From a checkpoint of a small transformer trained on Wikipedia.
Size: width 128, MLP 320 SwiGLU, vocabulary 8192.
Architecture: RMSNorm before each block, rotary positions, biases on query, key and value, untied embeddings.
Training: a variant of Adam for these matrices, 200M tokens, 6104 steps.
Each number is 50 + 12 x the weight over the matrix's rms, rounded and kept within 0 to 99. Layers, rows and columns count from 0.

# layer 5 MLP up, 320x128, rms 0.106, rows 33-51, columns 0-127
56 44 54 51 33 49 46 48 36 67 32 48 46 54 41 33 42 56 50 33 51 75 53 77 42 38 47 30 58 32 78 38 42 55 68 64 43 82 55 56 47 54 36 71 44 52 83 48 41 68 48 55 48 49 67 39 49 50 14 67 60 36 31 50 71 41 61 46 50 65 78 51 43 47 64 59 60 54 57 58 59 40 48 52 68 64 49 47 41 65 62 67 45 55 40 58 58 58 52 58 64 46 55 36 27 36 49 53 49 44 54 55 62 50 72 36 44 52 66 59 62 36 55 68 53 46 67 37
60 59 40 72 55 44 26 77 48 73 24 52 51 60 35 55 42 42 54 50 74 50 62 64 34 54 39 54 51 32 54 40 33 52 51 28 47 44 61 56 64 33 39 34 60 43 66 71 62 31 49 43 66 49 41 61 34 60 56 64 42 58 29 54 56 26 47 50 47 58 48 34 47 59 56 36 44 42 61 46 50 49 74 61 67 79 60 43 56 62 53 64 33 55 42 51 43 64 34 55 41 48 48 56 51 61 44 76 30 32 45 63 59 42 48 43 76 46 58 63 40 59 31 57 52 54 47 87
53 57 28 51 45 55 36 50 60 66 38 56 28 35 67 36 52 52 52 60 45 35 53 59 65 48 57 27 44 59 44 54 53 67 63 59 58 36 61 53 39 42 27 66 43 49 68 65 49 65 57 51 56 53 37 64 63 43 45 51 52 47 31 31 63 43 43 60 52 60 49 65 45 56 77 58 33 79 34 71 42 58 49 52 48 58 70 61 64 46 53 53 42 28 75 63 52 39 24 51 38 71 57 66 52 49 28 70 69 52 61 50 41 34 37 65 56 44 53 30 65 52 65 56 55 40 47 46
50 47 48 43 36 63 56 30 46 24 54 49 54 34 64 40 59 55 47 49 43 23 43 71 36 79 61 41 54 60 50 46 42 28 44 43 38 38 43 46 35 42 39 46 38 64 62 37 46 62 47 44 54 55 60 58 66 34 60 54 37 49 33 52 36 63 48 39 49 45 45 70 64 53 70 57 53 51 55 60 40 72 44 49 27 63 57 44 25 45 49 54 48 21 53 41 38 38 50 59 46 52 40 51 67 47 41 34 52 38 56 51 39 71 53 63 55 82 51 47 54 49 55 41 41 63 55 42
35 61 48 40 49 41 41 51 29 33 40 52 53 35 57 49 58 65 18 66 23 55 36 45 61 42 49 40 63 64 39 39 56 38 41 51 54 40 54 35 48 64 47 60 31 44 50 35 39 46 51 49 47 42 40 65 50 41 47 57 49 72 63 59 73 24 61 46 45 56 54 22 61 79 42 66 48 65 70 55 41 43 81 41 56 59 58 35 55 49 50 27 54 47 41 45 50 56 60 31 53 45 57 58 21 45 64 74 40 37 51 54 42 66 54 65 58 58 41 72 55 29 57 61 51 58 51 62
40 61 81 57 58 47 45 77 48 64 65 70 57 71 67 64 68 45 55 37 59 42 42 34 29 41 76 63 53 75 34 50 59 61 49 55 38 56 54 54 56 74 49 61 42 61 67 73 59 51 53 52 51 33 45 42 50 53 59 56 48 38 57 56 45 38 61 58 62 76 54 48 51 36 62 53 20 38 50 46 48 48 54 59 72 74 40 28 43 46 47 41 54 63 61 38 49 72 31 59 42 51 47 41 59 38 57 71 49 49 46 44 57 41 35 60 41 58 49 46 36 33 60 55 55 45 63 52
45 57 57 67 53 42 64 60 70 57 33 30 51 42 48 72 58 44 41 47 50 48 28 81 47 38 49 49 61 43 22 43 53 57 39 39 37 61 45 58 64 63 46 46 63 60 44 69 49 51 44 65 60 46 71 56 49 52 57 48 58 44 55 47 60 68 41 62 49 63 50 57 42 21 25 68 55 49 53 36 59 53 57 63 69 63 65 50 52 47 44 63 24 34 48 43 46 92 35 66 35 60 42 46 69 45 41 50 30 56 41 49 44 32 48 32 64 33 38 65 39 50 53 72 38 46 15 54
68 57 47 50 56 65 61 39 35 25 45 41 44 56 61 71 58 32 60 53 64 38 61 43 60 36 55 65 69 47 56 60 34 35 56 45 52 50 51 39 41 41 41 28 50 38 55 62 39 46 58 46 38 31 39 50 60 44 61 51 45 57 60 54 76 45 66 50 58 59 48 71 40 36 45 29 52 44 45 63 49 55 44 41 56 58 57 65 45 42 53 56 42 61 58 42 62 49 59 67 50 45 57 41 60 45 40 57 35 44 37 53 47 44 44 48 43 44 40 60 47 49 37 46 50 59 47 59
26 88 50 50 29 45 80 62 58 43 44 49 47 59 48 65 42 41 50 49 82 62 41 52 47 53 40 58 65 58 43 50 35 39 36 31 29 48 56 40 74 38 74 56 47 65 52 59 52 49 49 50 58 88 44 63 58 32 65 43 58 58 37 43 54 42 49 51 44 38 37 53 42 50 38 58 54 59 31 33 43 42 47 37 75 55 51 39 32 59 55 37 36 17 71 55 52 39 23 41 39 37 43 34 52 44 32 48 60 57 59 41 45 45 63 53 37 35 41 51 42 48 22 40 55 52 44 61
45 56 56 54 52 23 60 70 32 54 39 57 42 53 53 75 55 35 35 48 35 45 47 44 62 43 68 44 56 43 47 56 47 52 56 72 47 47 49 33 58 81 26 42 39 56 34 56 46 64 32 32 29 48 46 58 50 68 59 56 54 63 39 30 55 60 66 58 48 68 46 49 45 22 67 44 56 55 49 49 65 41 63 45 50 47 52 55 70 74 54 58 34 43 49 70 46 37 56 58 50 37 56 45 27 43 37 76 56 56 44 53 51 40 59 54 56 59 33 30 66 73 51 46 31 42 73 47
65 56 68 45 69 49 43 45 49 56 46 50 49 55 44 53 48 60 56 60 52 39 40 57 56 43 43 62 67 40 38 33 64 60 48 44 60 59 53 58 41 71 55 44 66 42 53 47 74 52 29 59 67 46 46 57 57 58 39 27 60 63 58 47 48 76 46 47 47 55 67 71 47 33 42 72 40 46 47 34 52 38 38 60 37 56 48 33 45 38 60 54 50 47 50 63 29 39 62 46 58 51 52 38 98 41 52 61 40 71 40 58 41 48 48 55 69 44 55 32 59 68 43 56 59 51 34 52
42 37 39 60 41 51 58 76 47 44 28 48 55 38 54 71 56 44 58 42 56 73 56 58 38 58 45 41 70 45 42 61 51 42 50 72 48 66 42 47 64 64 20 79 45 52 39 53 38 72 40 65 27 52 61 32 50 68 52 38 67 65 52 57 51 50 44 43 39 49 68 45 52 36 75 71 43 59 52 65 49 55 56 38 44 34 31 56 25 37 66 58 66 59 57 09 62 68 41 55 36 59 61 59 37 73 62 49 39 68 33 31 32 75 30 49 39 50 42 48 83 40 44 65 69 45 47 49
58 62 53 37 51 37 39 41 31 48 58 36 50 40 47 41 49 39 45 35 48 53 52 51 39 38 42 49 53 68 49 49 37 62 36 49 78 28 66 54 42 44 41 49 46 41 61 31 43 53 56 51 61 64 34 47 63 34 38 39 35 64 37 61 60 64 53 52 43 49 54 37 34 48 60 73 39 70 54 63 47 39 38 61 34 39 51 33 48 60 35 47 79 61 58 39 39 46 62 50 45 49 63 71 40 64 63 51 60 29 57 60 46 52 38 75 59 49 57 44 28 27 36 51 51 31 57 39
50 40 60 33 62 63 48 33 54 53 63 35 47 43 28 47 57 59 38 70 64 59 51 42 64 80 47 70 55 58 52 40 60 51 44 49 63 45 42 39 39 53 42 55 47 45 51 66 62 32 62 45 65 61 55 47 53 44 69 56 32 31 51 49 63 40 59 66 40 35 43 49 52 35 48 53 62 49 45 44 64 42 53 48 53 54 73 44 62 42 39 55 59 56 51 33 54 35 56 52 46 32 65 53 48 47 59 47 51 73 52 51 27 61 54 39 63 77 57 45 45 63 40 62 38 43 76 63
20 39 57 43 69 52 32 55 46 37 59 49 45 61 60 66 25 54 62 42 40 58 40 50 47 63 45 45 44 72 48 65 60 52 38 49 45 49 56 49 42 37 44 62 51 47 60 33 62 69 50 60 31 53 58 42 39 42 40 81 57 49 51 75 59 40 34 69 32 44 61 57 45 58 56 44 49 66 54 63 39 46 42 48 50 54 55 61 61 40 37 52 50 68 47 70 52 62 45 44 41 52 31 33 41 55 48 35 50 47 58 48 24 41 49 22 42 44 51 78 36 47 33 78 55 45 51 60
43 47 27 50 35 73 38 33 33 28 55 49 49 71 43 45 24 42 56 61 61 54 43 44 61 48 41 37 66 57 56 30 60 39 67 66 36 44 60 59 58 60 49 50 31 49 53 31 51 36 50 71 49 42 53 66 47 33 34 41 44 47 59 50 63 48 51 49 54 72 59 54 30 49 66 49 46 52 68 42 31 30 51 41 48 43 42 49 58 64 26 53 38 34 40 43 49 60 40 54 62 49 67 50 65 84 41 80 59 50 33 73 42 44 28 59 61 47 57 72 73 77 57 25 37 63 52 54
20 40 56 46 62 34 50 68 49 37 60 53 36 55 37 38 61 42 49 60 55 59 50 49 54 45 52 48 55 61 57 56 43 57 41 44 66 44 80 42 73 50 53 58 52 70 53 37 75 55 46 49 70 30 26 62 41 46 45 46 55 34 47 55 41 30 38 58 58 59 42 44 24 58 66 52 34 43 61 54 52 49 64 46 49 51 62 55 38 41 44 60 68 48 63 36 42 53 40 66 60 48 64 37 65 38 50 50 66 54 54 83 18 30 57 61 76 62 49 60 64 65 50 63 25 42 51 39
61 54 50 25 42 48 55 41 59 30 83 70 75 40 65 56 56 54 36 62 55 53 52 50 36 35 45 53 58 26 62 49 50 50 47 25 74 23 31 71 72 37 41 46 40 72 44 51 81 48 67 52 51 33 61 54 39 31 53 31 47 32 59 48 48 39 30 59 51 59 38 67 62 40 40 40 58 48 47 56 67 48 34 36 53 46 39 41 48 57 36 56 57 65 57 54 63 79 58 56 57 36 36 58 48 35 47 56 47 63 58 29 43 45 74 53 60 45 37 61 48 45 61 81 54 40 66 25
46 57 52 59 55 76 39 42 33 57 63 33 59 51 35 37 49 47 55 47 48 49 55 55 40 60 50 59 76 40 44 40 50 30 44 59 37 43 36 53 42 46 57 59 45 72 47 20 67 62 40 46 61 43 31 36 58 41 48 62 59 34 36 62 70 54 51 42 53 60 65 40 30 48 56 29 43 32 49 78 49 45 55 63 43 41 33 37 53 27 45 45 40 70 42 56 65 59 68 43 19 75 40 68 55 71 58 48 59 47 41 70 49 53 42 55 54 62 36 64 54 48 67 62 49 71 52 50
# layer 5 MLP down (transposed), 320x128, rms 0.102, rows 33-50, columns 0-127
59 51 29 44 31 29 45 59 69 52 42 51 47 64 57 51 62 56 33 58 39 43 42 42 36 52 44 54 49 58 27 53 60 52 60 54 39 29 58 64 44 37 37 34 58 65 46 58 65 68 72 99 42 39 41 38 59 61 65 46 45 55 48 38 65 59 38 46 43 24 31 50 57 60 53 48 53 60 41 35 44 45 38 49 33 40 73 59 36 59 50 46 43 15 47 33 61 61 57 42 43 53 73 40 72 48 52 36 44 53 50 60 52 56 20 45 61 38 59 54 38 42 56 57 40 61 29 45
57 52 34 57 45 26 55 55 39 46 40 39 43 30 55 48 26 52 61 57 69 58 32 63 30 56 33 36 59 21 57 63 72 54 52 33 52 41 51 45 46 50 61 27 58 58 58 59 23 46 30 46 60 41 62 52 61 45 39 43 46 61 37 41 54 41 70 49 40 48 25 27 66 85 44 77 61 56 35 32 42 58 67 60 50 51 47 48 43 52 61 54 44 71 44 35 62 46 52 66 40 51 62 30 48 67 53 34 27 36 53 70 55 64 64 52 80 51 43 51 54 43 43 56 31 57 47 60
60 61 61 43 28 22 54 62 61 63 53 49 60 46 46 52 35 45 68 33 43 44 36 35 69 48 42 46 24 42 68 54 78 50 48 59 48 60 51 49 48 36 54 66 63 46 59 45 35 55 37 30 29 39 43 50 48 27 35 51 44 48 35 38 12 52 49 43 53 32 44 52 41 46 60 33 60 60 58 43 68 58 76 68 41 42 44 63 62 52 46 59 37 49 33 51 48 31 51 55 45 54 52 37 50 73 53 67 64 30 56 66 53 44 49 68 60 45 76 52 55 58 56 66 59 45 36 47
48 66 64 37 80 37 48 35 66 52 38 52 40 64 47 39 47 47 51 59 61 66 50 35 56 62 38 56 49 42 73 42 34 49 61 62 51 48 62 41 48 40 50 81 36 64 64 51 39 37 59 49 47 55 63 52 75 40 58 40 69 43 82 47 38 42 56 39 50 49 41 56 58 54 62 48 20 47 52 38 45 50 64 58 46 37 53 72 42 41 79 40 49 71 55 57 56 57 47 35 39 76 32 56 41 38 55 51 42 50 51 41 32 50 75 35 44 53 45 61 51 49 59 49 42 48 59 52
48 54 56 36 65 45 60 52 57 36 37 56 47 63 69 42 61 59 56 45 55 41 44 55 40 41 39 50 26 57 29 54 61 46 70 46 63 42 54 60 52 34 63 44 47 57 38 57 42 61 37 45 32 36 45 53 45 41 50 47 33 39 28 48 48 50 59 64 40 56 68 48 44 32 54 49 45 46 27 43 40 39 33 54 49 30 58 26 30 52 68 59 59 60 58 52 56 54 56 86 46 72 65 34 45 77 58 50 64 29 75 66 61 64 37 56 33 46 38 42 53 29 58 53 34 49 46 44
58 40 52 55 48 64 42 41 64 60 42 47 52 27 40 75 43 44 47 49 30 57 64 61 35 55 55 57 67 50 70 43 53 48 50 58 48 35 29 66 45 50 39 40 41 58 50 39 45 44 63 48 42 48 46 50 37 51 60 43 35 59 43 55 49 61 58 56 72 32 54 43 46 74 60 42 66 34 49 43 53 57 39 16 31 55 60 56 59 60 48 71 67 61 72 52 38 12 45 51 79 52 70 52 38 63 57 55 44 57 45 68 61 51 30 43 41 27 49 39 29 46 60 42 59 51 42 48
27 53 53 76 48 61 24 57 54 42 56 38 58 48 61 60 59 55 63 32 55 52 32 53 64 41 59 67 61 53 52 46 55 48 46 50 56 43 53 51 62 45 56 53 61 48 22 59 50 45 60 72 51 85 56 25 61 63 39 58 54 56 63 57 64 62 37 48 58 61 66 55 56 93 60 47 29 46 49 33 44 37 46 62 62 53 46 58 60 48 36 54 40 38 53 53 45 75 59 81 21 53 60 54 46 69 55 32 49 46 36 56 55 36 45 34 65 41 36 69 26 44 42 68 55 37 35 57
63 53 42 43 46 44 34 56 54 59 42 51 53 59 43 47 43 62 61 45 44 47 45 37 25 65 58 56 55 55 59 42 57 42 54 43 38 63 53 51 46 56 51 26 54 42 56 50 36 54 60 57 49 48 37 41 63 44 54 59 62 61 66 57 53 46 42 70 26 56 44 38 56 75 53 80 51 30 47 68 35 54 64 41 32 42 37 82 42 42 54 37 54 27 37 52 56 52 37 61 30 48 49 40 43 60 56 57 57 47 53 58 41 56 43 40 32 50 48 59 37 48 51 48 49 43 72 46
32 61 56 41 66 58 42 55 56 49 47 54 76 49 59 47 48 42 53 54 55 45 51 43 41 45 38 60 36 36 50 54 32 34 35 66 62 59 61 32 49 71 57 53 64 49 46 41 32 55 51 45 47 50 31 64 73 27 71 58 62 41 55 50 45 32 21 35 55 50 53 57 44 63 46 53 50 57 57 45 46 35 41 58 61 32 27 50 24 44 44 51 52 31 50 96 42 44 49 42 30 51 72 42 74 75 38 75 49 75 56 36 55 31 68 46 71 51 53 44 41 47 40 23 47 70 41 49
24 35 41 49 30 42 53 57 66 69 39 48 31 55 54 73 36 57 54 47 60 49 39 60 61 45 41 45 43 52 59 25 71 56 56 75 75 45 35 33 46 48 31 52 49 64 26 35 43 48 58 12 52 41 61 65 53 66 45 47 34 53 40 65 48 49 55 37 46 62 49 36 49 58 63 57 54 48 48 27 74 35 48 43 49 61 53 50 67 60 49 58 57 50 52 54 56 68 58 34 46 55 36 43 40 47 33 44 73 63 36 33 51 54 37 32 80 58 43 54 42 36 63 59 31 46 55 60
59 43 44 52 59 39 64 52 38 41 38 60 40 34 43 58 50 49 70 50 42 63 58 68 38 58 39 61 44 45 45 68 37 65 45 55 46 54 43 52 28 42 58 86 38 62 57 48 50 48 69 51 45 53 56 34 45 46 54 72 45 55 33 56 50 66 39 37 51 60 39 47 52 52 28 55 62 54 62 65 66 51 71 57 51 34 41 30 58 47 47 26 51 40 49 30 53 67 60 69 49 41 38 44 33 62 62 36 44 32 87 71 36 54 36 48 54 49 39 51 35 36 72 48 48 65 56 64
49 52 64 49 47 56 57 53 55 46 50 45 68 39 24 52 32 63 85 54 44 41 41 71 63 54 55 52 42 59 24 50 73 44 88 33 75 49 49 69 68 51 28 31 53 56 38 41 33 42 37 83 37 39 61 33 63 62 64 62 57 51 38 51 45 52 47 39 49 59 44 42 49 62 82 58 32 50 57 40 47 52 35 45 65 26 40 50 68 49 40 50 43 56 40 27 52 38 47 61 36 58 71 51 62 62 60 20 49 39 66 85 59 59 38 42 47 53 58 75 41 39 41 39 62 51 48 42
47 53 60 60 51 58 32 63 52 68 41 59 47 53 66 27 40 59 52 46 72 41 52 49 63 36 47 57 49 59 47 46 46 57 60 64 64 54 34 37 55 59 59 30 43 34 55 60 69 46 48 73 35 36 52 53 47 38 47 48 46 56 51 27 34 40 58 53 51 46 51 47 38 32 62 28 53 42 38 35 46 47 37 47 30 50 39 47 40 50 63 61 41 39 31 89 83 61 60 49 47 60 38 74 38 51 43 34 64 56 50 52 67 66 57 58 57 50 39 71 44 63 49 60 48 61 45 62
47 45 54 43 72 58 42 43 56 64 34 72 69 66 39 64 56 42 49 59 78 46 54 61 39 68 60 51 44 47 38 65 31 40 33 39 50 57 42 49 57 55 51 52 28 49 68 58 52 37 42 36 34 63 69 42 42 42 61 37 35 53 43 37 47 41 57 43 45 63 57 54 32 48 60 32 37 59 53 35 77 26 57 44 49 50 33 40 42 45 44 52 37 36 48 50 56 53 59 40 47 38 42 40 55 57 52 37 59 57 69 40 54 45 50 44 56 52 67 38 54 57 43 46 45 62 68 69
50 40 46 34 28 50 37 49 55 35 63 68 48 62 62 32 62 33 65 59 42 39 62 73 34 42 39 48 63 33 51 47 53 50 59 45 48 57 52 65 43 64 69 68 47 45 48 60 58 53 56 25 33 31 58 51 52 70 52 30 23 51 55 58 52 53 51 56 53 69 44 44 45 55 33 47 49 46 58 77 49 44 61 54 65 46 55 53 44 77 48 42 50 50 58 71 50 47 64 61 50 55 56 33 43 37 43 49 47 23 55 44 61 50 47 50 42 47 42 38 65 43 68 27 62 52 70 46
35 54 47 55 31 57 53 74 55 46 42 30 44 38 46 43 50 66 81 40 68 56 60 44 53 36 65 33 40 56 33 58 44 53 56 42 64 54 21 39 53 65 57 25 64 58 52 52 34 61 41 79 67 46 41 48 42 59 48 43 44 67 68 67 68 40 38 60 33 91 56 32 45 58 47 55 38 27 53 59 53 61 52 56 60 45 51 67 45 32 49 50 44 68 54 60 26 46 60 67 73 66 21 52 39 57 46 58 45 29 58 52 76 37 55 40 35 65 55 46 49 31 49 59 46 36 56 53
59 62 39 24 25 55 25 54 60 61 55 55 60 34 49 50 57 57 28 36 46 60 43 44 49 60 54 52 54 34 48 56 55 40 59 48 67 46 45 25 49 69 68 75 61 61 55 61 55 32 59 51 56 57 68 20 67 54 49 54 63 41 48 59 57 51 42 42 52 32 29 52 62 69 30 47 66 54 26 64 24 59 40 40 46 54 61 48 59 55 59 29 60 44 49 63 64 55 66 60 29 75 54 58 53 68 66 64 60 52 43 32 56 59 68 50 54 33 48 35 47 48 43 47 42 44 41 62
53 37 56 52 59 53 42 41 35 59 51 48 46 49 65 55 56 34 95 51 44 62 26 60 37 43 46 57 51 70 67 53 65 46 72 32 50 39 64 57 44 47 63 53 48 51 65 40 62 69 34 69 39 48 46 63 65 53 56 61 32 52 23 40 56 49 32 52 40 53 51 63 42 33 36 32 32 58 41 39 48 40 48 50 65 47 40 50 42 50 38 51 46 43 47 43 68 66 40 41 54 69 21 55 24 75 39 52 52 39 45 52 78 37 55 44 51 32 61 43 27 31 46 68 51 65 27 54
# layer 5 MLP gate, 320x128, rms 0.115, rows 34-51, columns 0-127
54 25 46 51 58 42 63 49 75 59 40 56 62 49 42 61 44 44 37 44 52 46 39 32 43 36 50 48 48 58 50 67 48 34 51 52 66 34 44 38 38 50 50 53 59 41 66 56 72 47 40 27 61 46 53 45 37 63 38 42 39 34 37 33 49 67 43 64 54 63 25 43 37 44 55 57 79 75 50 59 74 39 57 59 41 59 72 41 79 40 63 48 69 34 40 39 27 53 50 52 66 42 57 28 35 37 42 71 50 40 58 57 61 13 25 63 44 69 40 36 42 44 51 61 57 36 41 58
61 49 62 52 58 51 58 23 48 54 52 57 63 40 48 68 51 35 36 54 12 53 61 65 50 36 41 43 44 40 60 62 64 44 61 77 65 60 45 19 65 54 66 55 31 65 54 60 23 44 70 44 43 44 68 60 31 35 35 50 44 34 41 57 34 52 27 44 37 61 46 67 44 55 55 40 78 57 77 39 76 51 40 48 51 55 42 50 42 53 66 44 51 39 34 62 41 56 59 42 53 53 37 58 32 47 65 20 33 39 53 26 70 40 49 74 50 44 50 43 56 47 58 42 18 60 50 61
52 53 45 51 58 61 60 71 52 45 42 44 63 69 43 39 61 24 56 57 60 56 54 89 41 29 36 34 51 60 66 62 70 48 35 44 52 46 23 51 64 35 51 55 55 51 28 56 47 56 60 34 52 34 45 60 64 42 69 36 55 68 42 43 64 37 54 56 43 53 46 33 69 26 59 70 64 41 29 44 75 46 30 57 80 52 47 49 50 60 59 56 57 49 52 23 42 67 65 49 35 50 53 73 38 34 69 63 55 50 52 54 44 45 55 61 54 48 59 44 46 48 31 48 55 66 27 63
66 55 51 68 36 28 55 42 75 67 71 41 49 47 43 70 38 29 42 37 73 57 41 55 61 41 51 57 53 51 32 38 66 51 73 49 48 42 55 56 35 38 49 43 58 51 37 63 47 47 28 32 60 65 76 57 50 63 29 41 48 64 32 41 41 61 45 59 60 46 47 52 29 40 54 34 75 44 44 45 58 54 29 57 47 16 55 34 31 74 57 56 39 37 75 51 32 65 48 66 63 45 48 72 64 61 40 44 60 64 47 40 45 33 57 57 41 57 34 42 44 54 47 50 37 70 52 44
50 49 40 38 56 43 52 50 35 40 51 27 39 52 65 60 44 40 48 30 49 50 66 38 55 54 33 59 50 32 57 57 56 64 41 48 33 59 56 66 89 47 65 49 60 46 52 39 37 59 56 50 68 64 31 36 63 61 57 41 35 52 51 52 44 37 78 48 49 35 57 67 34 64 49 51 40 61 46 29 60 49 49 46 37 44 40 46 52 34 34 72 68 66 56 41 30 50 39 33 43 66 50 53 45 70 44 48 77 54 55 54 29 53 57 34 69 51 51 81 53 58 41 54 57 43 55 52
59 32 72 39 49 17 52 33 69 70 60 61 55 56 49 42 63 48 34 61 30 46 56 62 65 44 62 60 39 41 52 38 63 54 44 70 47 57 42 58 54 61 40 67 52 78 44 38 45 59 51 35 63 76 41 70 33 43 47 46 54 45 30 49 51 50 36 32 56 51 46 56 68 55 48 46 62 57 45 48 73 50 47 66 55 41 52 52 65 65 53 42 25 26 52 55 53 52 33 39 47 58 53 70 25 46 47 47 48 52 66 54 51 50 56 37 49 36 64 34 57 61 50 66 43 53 56 53
64 31 55 58 76 57 52 35 24 30 47 54 29 14 34 61 60 35 44 44 40 41 58 47 73 55 41 63 71 43 68 51 50 57 56 54 49 48 47 24 60 66 59 45 42 51 38 58 57 67 46 32 48 47 45 42 43 54 68 31 32 44 51 44 55 47 68 48 61 65 63 47 40 39 57 31 32 56 44 51 64 49 34 53 67 55 63 48 58 44 54 53 51 66 72 45 40 48 52 42 53 38 58 58 38 37 53 58 61 52 55 50 44 45 47 44 50 58 52 28 44 54 45 54 47 64 48 59
33 48 42 40 61 62 64 38 57 63 73 50 48 37 82 57 59 50 45 31 27 53 60 48 66 53 65 52 33 45 43 38 43 67 48 72 33 45 45 39 36 56 56 77 49 81 41 37 69 72 51 47 45 66 57 52 47 45 46 33 54 64 65 63 46 35 68 67 56 35 45 53 43 74 46 55 56 37 58 29 47 52 46 60 46 79 59 60 49 56 61 56 50 51 48 54 37 65 68 65 77 39 47 71 54 39 57 58 79 65 53 59 60 39 67 52 36 59 73 35 48 42 83 54 54 38 60 25
59 49 50 48 60 62 38 49 74 33 47 34 52 39 40 24 45 69 31 48 66 51 49 72 59 50 43 52 46 52 61 49 61 60 54 54 52 61 44 38 38 29 57 73 56 64 31 44 56 47 54 46 73 59 48 57 46 53 58 42 31 46 51 69 49 49 50 55 46 55 46 45 57 58 47 59 52 54 58 39 54 35 39 59 79 64 44 43 27 44 28 66 70 46 37 51 55 55 45 32 55 64 63 71 64 41 53 44 53 37 49 44 32 41 48 52 65 62 63 51 23 19 44 60 40 51 34 63
33 62 47 53 62 39 38 37 48 55 68 25 63 49 61 50 52 49 51 39 43 48 36 64 52 37 54 20 44 49 51 65 48 49 47 44 59 36 44 40 61 49 35 45 44 40 49 57 42 64 43 54 62 43 39 74 49 45 37 39 48 28 72 48 45 42 64 60 52 61 59 62 45 56 70 48 29 50 57 37 43 46 43 39 48 73 59 40 61 73 54 74 39 27 48 63 45 52 24 41 50 56 49 45 55 42 44 41 64 49 48 19 45 41 53 42 42 39 56 45 36 52 47 42 57 60 49 57
47 50 70 51 47 40 51 50 93 54 40 85 42 44 43 56 38 42 48 25 57 49 49 52 66 54 44 52 75 50 29 76 57 41 38 72 30 45 64 20 67 53 51 63 26 51 72 71 60 63 23 35 43 51 56 49 22 61 64 70 43 45 55 60 16 54 44 36 82 59 59 45 47 66 66 40 53 60 45 50 38 70 40 34 34 48 57 31 38 54 52 53 70 43 56 44 43 72 39 60 52 45 26 70 66 46 50 67 54 40 81 54 58 30 42 58 44 56 47 54 41 07 57 55 33 55 60 30
42 65 36 55 39 41 62 55 59 51 52 31 49 69 63 78 41 54 39 62 51 49 64 65 55 49 52 50 66 23 43 46 53 46 65 73 51 38 47 29 57 49 33 48 41 45 60 49 42 62 65 49 40 59 51 67 56 50 45 58 47 29 23 35 49 59 48 39 33 65 53 45 42 58 71 57 66 62 68 41 68 60 37 46 59 42 50 49 59 40 52 38 62 47 30 45 34 58 52 58 83 62 77 40 52 52 52 49 45 54 51 62 33 20 52 32 32 58 40 40 64 53 48 49 39 52 52 52
48 52 56 46 69 40 46 46 56 65 42 77 51 37 48 51 38 42 50 41 60 34 31 62 55 30 36 40 55 48 58 44 60 61 53 56 47 56 44 57 53 54 55 51 36 54 37 51 67 55 21 48 46 47 64 54 47 56 57 49 62 61 50 52 48 47 67 48 76 41 42 50 68 54 57 37 41 41 56 65 83 55 50 11 49 31 53 57 43 56 52 45 35 55 49 42 54 64 40 40 23 49 36 52 44 34 48 50 65 56 36 38 54 43 47 70 46 54 53 34 22 60 69 55 62 57 35 62
53 58 37 55 37 44 57 49 52 43 62 42 51 41 49 62 59 44 49 41 57 46 46 75 56 27 25 56 45 60 56 27 43 53 51 35 53 57 55 54 52 61 43 72 56 56 32 71 46 61 57 43 56 59 57 52 53 45 60 42 52 48 23 34 63 44 47 56 39 87 53 32 46 39 49 52 44 69 56 49 50 65 59 52 63 40 67 47 66 43 43 43 44 50 58 34 29 67 76 43 50 40 61 41 51 46 53 73 53 47 47 52 63 41 42 69 47 60 46 36 45 61 71 46 50 48 49 44
53 33 68 34 64 31 36 14 50 29 57 75 60 52 51 63 51 41 40 58 54 65 33 44 41 51 33 49 54 43 55 60 73 36 34 61 46 52 59 66 61 30 57 66 50 54 38 30 56 45 53 34 47 37 80 54 62 28 33 49 25 46 45 61 42 61 41 43 64 33 62 51 51 39 71 34 63 74 40 47 52 37 51 33 46 32 45 27 41 68 40 48 39 49 49 49 65 59 46 45 37 36 61 34 58 42 74 56 62 72 48 64 42 50 52 61 68 47 60 43 60 68 71 23 46 60 48 44
59 61 47 34 55 58 18 59 66 64 35 37 52 52 50 51 58 49 61 59 54 82 36 51 56 45 62 35 70 45 47 45 48 73 76 53 34 48 68 34 49 60 46 71 46 32 75 40 40 65 56 52 71 39 54 66 63 61 57 45 51 29 41 55 37 68 26 39 60 36 44 64 24 49 50 65 58 65 59 40 45 41 41 53 60 54 37 33 44 47 52 49 52 40 59 49 22 48 72 52 28 45 46 25 75 42 55 71 56 37 39 56 48 43 34 53 62 49 46 48 48 54 60 38 55 68 38 66
46 40 54 55 49 25 70 71 43 66 35 61 59 59 62 47 55 68 38 43 42 57 48 63 52 28 50 57 44 40 59 60 65 66 37 60 42 53 46 45 49 35 83 49 54 51 48 52 67 36 37 43 64 49 43 52 70 62 49 63 40 66 16 54 28 32 59 57 37 56 30 50 42 48 47 42 44 56 64 34 49 45 56 22 39 52 56 59 59 39 58 71 45 50 59 59 65 54 26 49 32 51 64 63 56 47 57 54 76 76 54 30 80 56 49 32 47 46 71 32 41 39 49 37 33 44 51 44
52 26 56 69 25 44 53 38 66 43 58 69 40 54 47 55 53 28 57 40 56 58 30 61 60 55 51 43 50 48 59 38 71 65 70 58 71 34 68 73 39 52 70 59 36 39 40 41 57 49 64 48 49 68 36 48 71 49 55 66 52 35 32 39 45 42 63 46 52 36 46 43 37 42 60 65 17 58 51 44 59 47 71 65 48 53 43 51 45 53 64 70 52 48 29 55 42 59 50 50 38 59 37 64 29 63 64 61 64 36 69 66 53 48 58 37 65 22 48 56 57 55 39 40 48 17 47 53